Weights of a small transformer language model: tied embeddings.
Each number is 500 + 40 x the weight over the matrix's rms, rounded and kept within 0 to 999. Layers, rows and columns count from 0. Numbers have three digits each.

# layer 5 MLP down (transposed), 1728x576, rms 0.146, rows 1207-1213, columns 432-575
483515532442435449454572514520517523481565548449435459469512469519473490439484448542582503473588500514500523484490434505545490485420489537571535527536521476502527516586485523556494467452476522507524528591421527589554434490488473587442513479512448493491436483512500490503580527482461449483479485480457424501479514515505494458553515473471408479440449428446478574460428561536510464388443553487452521543540516545516441487469432519465543
534491503528538463577510569507454496461483575512518483532504507530545469432514601512495516587509507472453515534490523537416481509546572522551495517451509543528572483521526586502496551495517467473554568406530510491506481497429492538482557553509522479493537515558552485486537466531490513524565498442468505576543441501525498605518530487481559535453579541500409482528525513517525487481491509416545477488519486593502486448458512466517490
554503463543469555524470551549515505516488545618563507437563478513386480553501507544444498472563461522508571536487527469517554451507438495461447551550484558476462508512446526559436479486500503582484600553531475536520511480504521475527521538512512503548479521412468565510431483500526504502521473529485495511498416582532442407509492435580490520576512566506519469466472484529499448428486572513516577488522560499470491481442533537480423
483431501486448512539444529533423491526480493569504466487484445454483504526481507498503473558512459504509506559445586520471477521551482481516541502497496469556520475578464472426473486515520387489450531500535485403569457447540557550430578510496562529471473494489531505520513549501508481452451517515476464506551519514520429600444452481502510457546565412490528485528494590537491499519515495462471533539459532433548437564520430520495556
509561516473532549426457486580497499568490478543516449480487556376541428457532572513521499451524488497527480469499482473473493480512430486426491540445529543556583575470415499502525482493530517489505518456490529558553517445471476529535539556542463586483529462447483416528493509542490508501458537480456484429465548464466458510539511604474456469536450509504526470482585492511542538514499534466470545522545421541561488496546513476514587
478505493529480429608475525500527510446493532467476517510568535492457459476534504590522526512499545534540474494512491467479503534482440528518518519578455481491533525466477490446523501486477634577507462466444492480514463489452558490495544532540541389597513532411457502495501476452473519476510450453502549522521531567454542467534537541517529496416529441469414449542510490479536494501502485469640541470572507525465483461578513488572492
560511522550465499538461491511594460440500524564409511424492498515505507524500540443483423504450554476445516471522545598533504470420506514448491496512470568504505437490473467519474516586468479510517494549486504547501488416478528578562516522476512594496400483504504405458496476479527468499548505520447490564465570469535469505484491479478508446484494593510513497498506480546562514526435505492496484507461534527521564510513473567488523
# layer 5 MLP gate, 1728x576, rms 0.129, rows 1208-1213, columns 432-575
519499497555515586473427541470598560591494477552536517525540527459543484524456454454540478422457562476611456525459466558450415515503493482504479467507490472543488534467405471517440527488492524493461424559555507488530469535509534500561483535477505481545462515469472470531531498473582482507528483579457533407434425461483542500454487485432531499458517487504568423463471456493546592468550538494504521545547509427540512506561472448474423
505546551508557443529487477485585529562542482531490455503442493468487526533516460507477515430435491521426469487471422526519440500458493506497478559478521507455516406549487529538511469493476489410526499483498512406537578426526539536488496482508519426480470520561451487522434558533575518580516467577530544463596539496429616549526610510523503502462511414503542570570560506514467512413548454485480520488507442509473442465554471463486495
455582529486591532547445487524554529492474552446489540534461524486443480541454461544478524538473491509493531498497439480500526559512462448487399529512523495460421545482541536458483524505511481522500386423512544464524489535502529462563496470518501531523610550480517447470465477426501448541533533515492444532571463483481475524537541471484453593510437511500490545449454528551519515467502421588450445455477529462502532456518557530436496
555518485534512475492537484522475490524554467451569497458464493476494441502612441553450426441493530548512523514541501576536496555527449511479467405535543506535560574469496453515504510529511525463494510555489555448506442500529522537495531457542488475527515583512505534520460595410468471405486525477564488446424553538535508456482454504534520428464539551457537536486603538490549537515545476518517482447503452518490485550469567523486556
499471478493481471530429500453510444517507470532467452458546527479496486514478576481538556509489443525495520477490528506508532468466452480524576444442509527528509518555494490495522447542451510535555526494551463527460530541509482512541508524582462494530456488497535460561470551514506542537474508495458424523562468464561544524451435447515540500450430577573509520505520522554507617546513505536499579531499489487470562497551426506525488
424518531489548517496543525537534447500544504518499478511518419478589495492516505472560518497523504567497529531420471442566514468480507516473474488558515487495542483487453455488518441466437470512447537516516474542459487452525472498414478520461574495530454468510506501497454537468463521495449446576548469507509528499559559537529519549484534522470544450467541539545513472535494555512443512458474487553425475500496486508450476485476494
# layer 5 MLP up, 1728x576, rms 0.134, rows 1208-1213, columns 432-575
557539518503530461554517495467457567494524435475523481542538438523478503490569527529450515465492463491473477497509501524512571518565491535505468464476487487513562511457526490488517522555532545492512539458561464496504500552468443458512502521512556589460533596467601467497501505493459509527473541548520516494568498496427494584466517556531596499449519552522447492503438525557535509453427451555585541520530510506491496484490497520495518
510493543506513457503482504494512492469544557499536493489451458566504437508549495462499467470446513516479543451445530533516522472437482520447383452502548407491577483580440479584510518507586557521502520530530488534528542547481486477467440473456483530423542489549509484469513489519461482500495548481510542545565463458527556523511461492496480537523548475495493453474503462411553504495531450487475426550469522462541498493447481510556433
456456549495491494465513496460533538458546436598516484522517535488495491467479474498470560506515539464538541479538560508520512456399500488581535452520413470491537569474511520448492554495546509546450439466483472457510517512545485483477522532481459430477463484492430535619566482459515553498493504422499501443471523569543544464585511480589456550465460478476532483426533592509509502423522468550524506488522518438554569471454525512484485
527508461530547470511450554525475488508480489460482517455473459453544458472505491524400497450523467534521511542559521553465477519524488485571536469466537504501510494531467529478477533505461485522507515471536576540573464503547520511481494555479490469491535487475508502497537552462414491450510446449485474456482543564533504465559467523490521418464551448505501424441567518457530490460595519495569462431538484585515511559513543536494557
569578471533506488481432446514486527585503568489557509612488479458522512484487498502515431485509492576515508453459492508530548507503555450501549472548435551393434452452458496514541543518530585519442469509505476500454509543514457489483565472518521529486540353545507480483531590452506537519612496485465489478556523605518472557440562472517447505487466517485624478504527482529445522590481580440492527485510512531422524486503503496465510
546471515477462555524483478467514475506497492454538496473473554518483509470481513499484462498480538513469560466566469507493436473461494473501479493573478520435482520523539536455446539439417512520515510587431498494522514464474534516523468441505448543519499540499476444551549480494484567520486493441498537552537486508572518524572463491527523479489479480446506440527454454517480546547455470495477460504496522488540505568544538488463489